{
  "num_hidden_layers": 23,
  "num_key_value_heads": 3,
  "norm_eps": 1e-05,
  "rope_fraction": 0.25,
  "bias": "none",
  "init_std_o": 0.0,
  "init_std_up": 0.0518,
  "lr_head": 0.00836,
  "warmup_steps": 242,
  "decay_fraction": 0.837,
  "max_seq_len": 1024,
  "dataset": "wikipedia_en"
}
Each number is 128 + 32 x the weight over the matrix's rms, rounded and kept within 0 to 255. Layers, rows and columns count from 0. Numbers have three digits each.

# layer 4 MLP up, 1152x192, rms 0.0963, rows 252-273, columns 128-191
098138128123132082136120090099151142121140113108138112128115113136149130113137157156099161127101107131109138135130097130134172144135128139113114112113142130112128115147099131140111121102113138
093104159161031121149131157111178099110081125077151122098107078193161137101215103121068123115080087160102156157136111147094153107137212176103154113150157128167154147169112087124123087144065230
078148149114076111134129126121102199100149161087078139114089163086199181091173121135072111101115125102129170152076125102121052138115165131116125161121177182162130127157136100076115011131111208
076167100090100059134147106069154114104171114136121057072124137148122157093084145113100148102155147155077120112113156118152131075135095154167095127089107115072170157099095075077073079110204151
109143142116078126121127112136139133125116125144130151133147122137141111133132138141136136110125112120114096146130129096115146134130145137128111120135140131138130125109114116107120142102132126
129139112087083032113105122149150117149162202092083142091117113140122101110130131173147165097152086092110119113145128080129122153121111111103109148103188126180172082143082074068080138113189162
115061153079098106124152117163194158167135131132180129038135154162111200193205198173090138107120122045042189141155162114076199143189121061124165193137142191107071130064020075094136076108117116
101147077165143096087146148110161088087107118073069127144140089087167148134107153140156193050144102095129102100160171140104122177135165152166125107071124109170149122116135078074142150091095175
050202183137093094131101087084191113082148145118132159138176122161152124150130166158048108078191118139132189164091228130124115133108165049191121050077202136137087114192098104107170159129135123
060142142085082072122106058155177135146158153158166140132166166115121122112138152121067125121127109152118202175167176172129158139157127128034115152129110096103153127152080059126152130070200120
090130132118126105148108136103166142137137117134134112137159131133149113158122150121108153117136133112097115105149143128116131155145151126132131099107151151111131135128099127103130138112136135
122078155131102155076186146139114192136167153162151153128137153122147084059087169162140192133128178098110147124073150138099123188121129155150131196116104149050157176117157129113121095153074141
124105093096070123083134152078151152047104111078136067095106089181146116139182144187152176127107110146070111048156104114148120109137149158152146137130067110112082111129159145121130159113053172
065134138133147086144160100150157065064088166079156202150153095083123134149141114132041107135099127124107063069196080039108073102142137096076071133123069124119161062161113070106097137094133145
162108119136118126073040130122186098151181145110172162163119182150170141148134129179096144093094100129150151104192143141086110123182082098141152138134085168167132109141125118101207133074068164
113153107114134089089096085109217095119143108125119156110130183157186140140146108175143166135089074144121136065079093160110113091247137129111115094170152164134072116171081134112118162102134127
109104116122145095126123132121143142147141153133120126141129116130181123146129122127119158102138135131120095127143127120132153106180114148156106109127130152126134135141083085103149127097135145
109121144121108111138123112104155122123148127098138142116138131122138115126146139118099138073155130113118116117144118121114150140143107110128136120115144141121140143110139115129117159108134142
112116143070099126106130144169138138154146115133130168174158156177152155103178162114098158000112123153136131143173161153063128152255110177123100115129072107103137125181125106092148105123172120
105173126063070082108104077106180185076096137077101085155090150113189084152096119208075150114167145145135148085102081086164079169132155192118090167103202186114133175094095101154179148114167186
117150146123136086111115126116149128100135102113102116111153139137136134140154133129111141075129127110094110111150136134109138118123129141124138113102137124121116125140132115109135118107097144
092136128138138125125135136118130115142127148115131141124150141148135147118111123135132129103120105141110123104145123113122113141118115138140112105098133159130098151123122104136129131121139140
# layer 4 MLP down (transposed), 1152x192, rms 0.0837, rows 252-272, columns 128-191
110125136113144124143125117135128120129151126129138111147135122105120135119134132120130132132141143142133155127146134121129119137105123126107121134126132101130111126123123106129131149114120117
079168086135109160117111159163103164133136189127120114120130180106083107088075102129172155179154075076202111126190164097066173115109043165119159129129131138158129123119060110086087085124121104
140151127142108093104175145205105139159118117141164135111137154059159102128104194168114160168145108143133148134088100127175126151127176247065117161180179060111082106119180206043178179172145207
152158070138129096119083118082135149082116117105118131148093141090127151140091053090059164124156038068142067207160155181122112120150134144085077098125102051084155076180163017104068125141121098
106130129136133111134109126124122112126122117114113122134129112138126139118137108137123143151137131137137140132147123127132132120116133121101125124122118118127126134107138129137128114126127144
126158130121175105171117171168065072145101121142140099125114155113101147136141132139138139115088087193121101202108162121130058161141116079126134155157098160098093085200085113195095172151140088
115140063139135166152091161089114065069063201133193103074114081180150132115131095196119155136116126151134091045150225192194191151099096069144144153140198110100180164131165127177143061189099128
068088133093154132124046151135086144139167160132078190109193049117094178120197187101145057095133128140143099166148053144128092209061161057135106156155086088073126101085175111150132113174136072
110099104088137130123138091150133079107157132166122123071120090051093099138152142103161118095095088151173102153162165115185021139175103146195190163112085102146162118161156108153131116074126091
141134056160079152109117112100150111061061054198086146117145118117114136145168139083110131133150105154128069098107147136143197116058119116146133094152076153077131082135154116174101173159119146
128144134140129117125129113142124100147130144149113136115135106111112123126141117150123090129101110146127130126119123121122118166127123111139090122122144142124141109143133110111151102130116140
090097110126120114184168185209113074072117109061049101091152148169116150181159087160109073121152070167183139142087135084190110102132093085098124087186161171134089141144156124123121152164127165
074107207073133094077132126084119122129104213163113067100089119065140114170172143103154104167155130119135136104119152125104149131134144113095074156109163125097085122108165096158114119086086059
101138077072123129160115128142133165129155088115097091081144159107031079101105080090033156166105080148146160146093199065145097096160083090093155089109099118123092120079136072173117121102168100
101168111108076170078123137149127175208102074189071134152176117166153094085113132086125191133202165159107113105189159120162176095133209169090116153147157188121120086151119159159062126129154117
141192057125112162156158211139160237155149136127074068111113050079104128197151105118077065117135153147160115162159132095121116179145138156092078113064092115139128087151129151115086159152102131
129135135120130133151127121170143160145106091146097140123108133128104179156133106116139139133150147134133107118074116133141135164120143137130096106135149129095155127112125133124143109151193117
135138138149130105134106117132112121142125125123107113106104111135115136133133134108117113135131131151119133116131122133108151129151118146119109126125139129114128127138120132115143111123130137
064150210105157122222110072057086180145111090144163150126155095120182144144189085100111162124155097207139187108135157161176151087019124163145115120142131124107101124150088156182092140143079079
126098135173144170110187200110143115177110168065127038107148121077120158161173132076139156252091170198080078147080117178121187156096082161140105090098092141160066072222206055145184174107103114
114124134118123132136102129104134116119130135134123143148131129114120117134130111148123144141150118131132120126149121131124146147127124146122125129110102126141122134129128111134137109146129133